From a checkpoint of a small transformer trained on Wikipedia: normalized queries and keys, an embedding shortcut.
Each number is 500 + 25 x the weight over its row's rms, rounded and kept within 0 to 999. Layers, rows and columns count from 0. Numbers have three digits each. The size before them is the row's rms in percent of the matrix's.

# up: layer 10 MLP up, 2048x768, rms 0.0229, rows 191-212, columns 480-575
# down: layer 10 MLP down (transposed), 2048x768, rms 0.022, rows 191-211, columns 480-575
# gate: layer 10 MLP gate, 2048x768, rms 0.0236, rows 192-212, columns 480-575
up191 101:492497509515446528470499499496534504484498502524561483506498515480470520470541465507510520518540496481514451496517469499522471502519525522497490525514465530504562541506508523523481506538507460544463516495551459518536502504494489490529514503459508505516532514501519460489503496569491484458
down191 099:448475486493436480520504502455532535478434498477492479500514480506488464494518503495514514566516505550479482517456508518482503492491480527486516492505515481498522505537512503480494496521539484515493472467516515521487465483504474530498507524494500492492521493507527509495497526519491522521
gate192 095:509489475499543513529518549552459431467479510522513494538493492492464526513513505501511520483508537471507529488471517478480563523513521491509485529486533487497455507498498514505537547514511487509482500535507547517487492520496507500530497515525479476550556514515468526477473547525490556527
up192 091:454517478570475469487511507487514585497500503507495532494511502523508463505483499544485446498528461473496495484530486484497526492527460509489466484531502502548454519482475524502515437499513520485486532477468491461484517490536520517495495504473519528531487490497531491506473443451542502484
down192 093:544522546501504502462513494494520457513484484574521491502477507468531555540467532475518493530482547523479527470505504448521539526483476481511542516506518517516498550490489487512500524485470515513478470501516516498486521496480515508533497461512491482511515516501529477508517500532502537507
gate193 097:521482487534526481523519514485507492512489547484535438536486499476438490463539502547499487482512516479505506465495528454534496479441540505481495460535514524489524531541493507482496512495520480548487466471502503459529498507500525459491505501493459515509523502516512486488464544497545475519
up193 099:517495528491521507489507517526538561530490451439517495474499529473515500485537491482499488552472497487524451476544519494508466489485471484473500450488492490575479485490500456557512484515503475505446495515515517522456454511481507522500480466519483450525497546455532500472472547513518543452
down193 100:504486482473476480511486502520505474501505506532525505464509520476511494503478516460501528504481520518472490496497530524486481469493456525521442484514482518510516489476506501471537523479492543515480467494495551541514505483488516486487473509480527509497503488501478503549518460509458518513
gate194 100:464502512503472484515494510512510450491516508487544471531513484517506476490468505491502529514506546525463528512532528518519462435482499458463534488506506529493511488493463497470497504519461492537498563477523466567478500523518532517474531476514508539548536539478525470547525493512480462494
up194 099:516475489521480495481505484489506488480460495515491472493480444464498493482465494493525473524536475515485497544498525526476533516495490453504450468465515499525491452518471522502485501524521516465511488499533536486481482476485531463468554536495487468465477482494502546442506489498539512478
down194 100:514452509498521496515542496488484461470528517520517470495541552497487517456532474480498466521512494523516509505507512486472514507467466519530492512469496475472484522502496522533526517483534504489520528484501488475531478514494510444516495473468542476498509542516472501504481504463493519504
gate195 100:520525534511498507483497509488456508500511549480488471473487457485489502470502508549526506495539454493525503502486563496498537517489462480513538498510536494516472539489460513497498524523528482519472505514529509497488471490525520494481494492462447507554540532507526478511469467485454481482
up195 097:516496483499506525474505514464502490459509482516520531502497506529500491508484475437464530515524504456520517522481483476515525531526511495451468528551460480474505517542489494477510505497486529499498484522488504496484443565475490435496459483499488499482479520507474505539494501507541498508
down195 096:465562480512551550475472493543532479537486531503508476440487489527462509467480473492498487509496496521472516522518505537480471475534543545549460496519503516484522493497485517513516460513498460508494549515491505487508468492510518482470472529542501441520508460487507500538458483478489477493
gate196 101:504516539535433495483538491510467503550502511501491490458519500490492535530515506444490526485464528484484526516503449509479470540500440513505520541512502542490487411518482511505482519471474513514441515562488496526517458486477540524507503480483495491510513454505514466507496471520496531509
up196 101:486435521536532512505510499496532445431548480549464507500497501548503508487493511453478500501503468497543501507468529525517480536458526555499484502478503512513526511507490515524472524512506533510515456504496523483506530534511488480504496498462502510500476519510503516486488529497466472470
down196 101:499451479497514530499501490513536497499496529499507507509504504486506514544517498501533473520502498500535520537503520513513496535489474519444517501485469508498489475515537538482502464463475476491502516484496453508463505508489529510489530515497505511496532549498474528506485506473532486478
gate197 099:502474553511456534475517500576529514457497470529502494513486480527477528518489505517508492496546447522491509494514511515543543513534491491476535490484478491512527499522497455557464540508491511484486523483530533551432480499497504519516444483518492480505477532525530473484499512507509541529
up197 100:532543498497486527494534516475476466508451515466459542499498499507504475498486509505542485537505462470483475497478481495555513495482473496501516509514482509541533502506476489520507534516465482508561494495458473539479519522480498518502565524525498504511523478491470490490534496505468527529
down197 100:553479494481507458523494538514472537483521484469470508506510466464491475548463463527514493485486456516479518474449530518526484487516539511503474480494509496519495502470486514507499550473471493530503545499502514484492542511502493505512465509491544489501514506543514490507475482518495516498
gate198 102:532494536478527471525474519523524480502505477501485529501485522462524512466489470537528517486518492474535482489504488517534495518465497517489474531487489456505512545518500503535506541451464500474539496497482506426475473527491493488509471513476484566484500511498507539494507497465480513523
up198 102:487501492485502479500556488499482472507498443507493525439456505540489459514526517504480493494501510485480499539459474494531524520513523481528493460507479532500486504522483476506516496509503495514472500505496537494512482485495492471539496489506500508478482521493524489494520491472522500524
down198 103:470517500485495480472472501511507519472497482496493483533509497442486549494495534489537545530538505505490514509479520517465541537499509455538480476465502546496520541533526450469505465478508486488539507532522529473491467479513519490474481498471518488484495516489486549490503496503467480515
gate199 094:512456487505526526535507513509487496466460494508575545531491458507523536526520496500482485487458501496485497481487492478523493515514505489527446494512499447534544510493508510530501511502499515484485540502513522505510494491483535545465480504520480549462515515478522504506502527474539491472
up199 095:524543468505518515498511521522512464512529485529487557510542497486502523512474493493448486455495562526443477451496487514479504500513492502504501460451489508518480509527478496548465477478502508457530491490491478505526502472497451532494533461561475486495483505492495511495471502515545495500
down199 096:530481550467528518483500516500522524526529466529517526492515447499488493517518471539505515542514532500513521463453462499491507476529517499479523479514483496528506501502548479509478510508548497492489499495520548524497502470527501457478503496485515491479504517515542480514551502495471494497
gate200 098:494512493515522488534469504493504542505490557526470505485513509474481528531503509472482488469527515516506519489525478489504509480495536515494471504501542492518498518513493522537522498429497489487466493517471496431474497543531459503520458500492502492494484507490465489471501516544458521562
up200 101:553488541476480492528521481473486488487528472545448510488483500529506489510486498503497506481516575464473507501477482494451508493466524536549523493458535503454464524489514468527515488498528509503504537539504500546497483489504484481497477508545566490451484525501485547524530524531476478503
down200 100:477481489487511491494498473468512489485502513465458473528508488465516488471497505508498512500506527493502503572493494489486508429438518504514482522469484510484499550485548485484481492502511496499505518534497498513517484493499494515491498507504513479505487496468489516535541459531472527484
gate201 102:471473493497477467477489477500546523498495505501530496501493484504512486518516509540458498505511518520520512504524466457494455484497514491467485465514524476505458506502522478499547523521489477529426467514511534498487468517480520486511505469492464495543530468479474491510474525509506511474
up201 102:467493535485457518514496477507462489521474495537497461497518482484480495495514528481473496492567504534517513510506463494481493513515494477512472527505493488491555514497485514497514507464516552496462543498493498525525483528533517504495475497501477490478454514504539490495499503535528475495
down201 101:506510503487506483453522495493511435482520508506502478453510494513503487494516515494490514542499521558475476547499472517499435483511513488534507484465505528466510499542497516505531492514498520530482500537497530506465465494477508528479510496493489538488510477516527489500486540492468498483
gate202 101:529505500537496500526521544495529518472466517530447538520482478525524494506513478516497435509465478503470485465538476503487530479464457509493526481522518518462496536495536480515487479491467527517510493493534495524507505509523510495547492515490491486466492532507574529463510495517499500481
up202 099:515485495519541479480538479456498513450517471501480451518482452493527517495482519504500484485501498494502475514457504467486487504510509521520483530521504496518519520465517474502523502522477438498477464493515528460509536501513473495526523516489503512501496529476550479511504499501522480519
down202 100:523488523483523506526478507503522477517494507520500505451546434501557528517518493533480496550516475457513498490498485537535497477487478522505503528460527510471513532462535480493493539462459491516470498479505516481502519520499500463445536479507482490441472525473525489450488518473514520505
gate203 095:545535528525525487516534512478539484496495507536524513521513492553477491477512484533543548571479526502505490492483514513530470483497474474490508488527517483532522515533464519516505503479473502496475510515487466513514495493458478507483497528506474492491441482503494478519529492481501503459
up203 096:473524470484494477517500524527565453466465494506510511565504470503500446538509487531500502476500513529511541517534527525456526487482522490529464493467499503483503471512473541511482447478517515484474498475475490483494472511493492502511476492522499502493466479538500478505507467544516523503
down203 094:489503473484488512502473474511490532490504510484499476480523484494494490493526504469525453491508489519505498511522480499500491527491501525504524482483484507484511507458498525505472500535463475488493455481488504535493520492494482516512528466501554468524537508446501462517492486532548473496
gate204 097:479473466495491532503499450475479557490499509464498529521521516522535431548542489521507549515477511501525463510505546494494522454493494471508527538485533488463473473490491504499502469490496482497496527518462506460463482489492528490522525464520478483511521485464516479496536462552524545485
up204 101:544497492474481525441467506544518460521499515516511497508524519517527471535508524478456531510459488514451491496538499469471520535521515515514479470484483484484546510509503484538505491549482486539516506478525510494481501487475534529474521522470536506521504484583470474511500498532497513491
down204 102:516488533480497484509487494553478507529476516413449530466477502501493466471494516515499568478503502513482467492520460527473469505484499515488481481481434493505494497529506486507512489509495492507481515467448515524511450545469500467515530478500506529476485480491525489481504559515488483502
gate205 097:508489482470480512513539497460464528505516488526524526497466501486543506519483492476480540530483509493498554517505588500495500509530516555494472505503482483507514540511500524515496470546513477483484522491505503470470493501510514530527512471525491474555460511488477515456512489460487525514
up205 101:483489526540490488495521515498495542469508466481484526519482525489540459542547458506521463496493545455500532509476511545478473531488546511493541516511517538521503486501491524488495526457512444511491497495524449492522552476543481489514481489523528502555524471493459512459493520455494512507
down205 100:504486520441497488484464488480509528505531467549509555542493460518507479547550480565467474492471511490484487517481491514496452489472481480521531505467531512533507524502524518492491517510498473529486526497513481500496494485507467467528474471505509459489496477465473513490486512502494447491
gate206 099:487472477489487524477491514492500509508531474493530444543504500522514509478516497535470535479497498467547477507522508516528480502529527517531509516528532461458502500549465472543504494456513480505519508489492463461489469523492486506521512542506511468539484505491497520513489457477485474490
up206 099:523510477516514514480519516530486511512449483449501514508491456456488500534532484494484529502534497501517504526501491506537505539492545496508539500460495501539517505528504483499467510509478511525482472522538484529480474482528490491546469447489517513542488473534452448528506454496505518492
down206 099:497505511473579528504492496503559507572480513486515509530494511480491473505526481486491504505464520528496500490527495530474504526482537491526514495479510490481500534495523504491537493472493474527490497486532499492482486489471485479491480485467516499482479523509539541520493524496563473522
gate207 099:482494517560465473490504483516557512486535521490487497507504555478464501509501521458539502497527483534494497460497523481519490542532508543497517516521489488469532530501495536495459514491490504515537555550461526502509545527526500539505502499490515496488507533529446488484473490495489468502
up207 100:510533517512464455500519493507485469489508546474472493496516469511535554490478514489494508519484465515476500511465518532472523472518498521529484472524521511501482524489503499527480525534491492502533513525471491465533481502462495508469520480444494483491511449513480510484490536465504540542
down207 101:516502493546460500507506504495502508503497516524549493527509534477491518508533504482505498504523472506517538498489477496491528510530495472481511514520468499502524506507495480485503498475424506518503542496489469460463530450520472496519510465498544509504489495511505468496515478476497488470
gate208 101:469530472510470516498521475499501517436487488498498485503514492487513494505513533491461484508501538525503462482504504494512486505467514507492498469470508545487496494486491498518531469488469554493474488487467504473505482491503507530451511509463511495482525461477483481484439530521493492487
up208 097:516480497519449520460489505533535503535521541502507469503536454485513478503477510499507482530499522512462538498548520523520526542512530469505499490503490513486499552498488506484493493513477538457523493461513500480459496482489466531518494481477489504502507521528509474500466483538516514445
down208 096:490543513519528440495481513512538492489494537487486455522526532513516469517459558472489558536542540499512532529544472527465476489473527515572464498517496475486505536505569519526508541504513530489539505510536500474493504474510515469489457503492520499497512520474530553500522497485493533502
gate209 098:495546494492479510496530495495496514544489452482507503458456503505540531533511506480492511503488479504505460483502523558515500523540539495516554495487450480494516504498489459504480529521474493488509562477498495489514471507481517469482521507503519452481499506479498528464492499540491524559
up209 097:492487505512525540488505505459524462498517516523527520482505506496534525525491500525495491521471538533511523500483510486539495520503483462543500524502498485499513513522489489481504484501486525482457472493490489501476456520503511515518491509509498472459538484496520552521496476498456506551
down209 099:531498504473527491498450517474511481531485510487513475497520505465479527463494511514482539524490497509466485538522493478508528476496481501456494515518490513542483474526486459507470511478532476546461495514462524538486470480470530503527485524537523571515511520478505523535464499496488467406
gate210 098:467471492525513564521516501561490501546519521508442475484489527526535500500492494520489497523531545536452473463510445514522483526523465507527526484506522510456523519484485508469497511503503482503457529556529496476518529481442508522523511451491496532509506548466464494509479443486513505488
up210 097:510515529454517462487452490505490528482498503490510498467458466535487489482518462498554529514509482498486509488487524495501474515489492466497512495555504507471508487513502526510528455502522473491545511499500533488496508455552508505555486565456483484549509531452464480504513522455465505551
down210 097:528509499522489482473504487446494512503511491509487542479505521509522473512516516493484482481519532458483497504464569535490447475509540522464535488483478529439514480519540538498488484532501462467509469486479519520537526477493501494437494500492454536558480495484493531455482548499495492511
gate211 103:493541527495487533448479502487509502517555463538482534490482486532491518497470517521472522442489520470480471491512502498481500509516521504463508471475501516530471465496517484504518500497497479486471529487515562481460503469488532549493526481485518477502502506491455496478522479502446494534
up211 099:502510557499525476455480488511491519517510494480506492442500516516497484489502470477478456519516439475516502455464527528495494503497523508412495521512517533516520451465490524507506554467507484500511477520529480485462549471528529490513512509440479494495507496490480489514487495545519520504
down211 101:509534511473487509529483502498530500468495546484543514417509497491491515511486498525512520505493478488534469480467474512471511499500518495508505460515514521570505467520501495480490491487471534478497510491497497495515514504507504475482482494498452492541477489547483482550501497502498508484
gate212 101:503519466504468495485498505522479483510547535476488499458565506492484447490487514497512551461498488483478503528496526523499504483466519549500531445490489547470506517496502513550514494532520484516493499501498488587482533483514530499491463539507503523482533498509484476497476542503485457525
up212 099:474524445478488520472460488517508474484528484500527517510509492538525459479490516489503521470502470493499508507499498517509446479558487539511498501535515489476544491493518491524502514505536521504498491468511521521516503507500514510494453504521518521533475498523468466496482495454500513510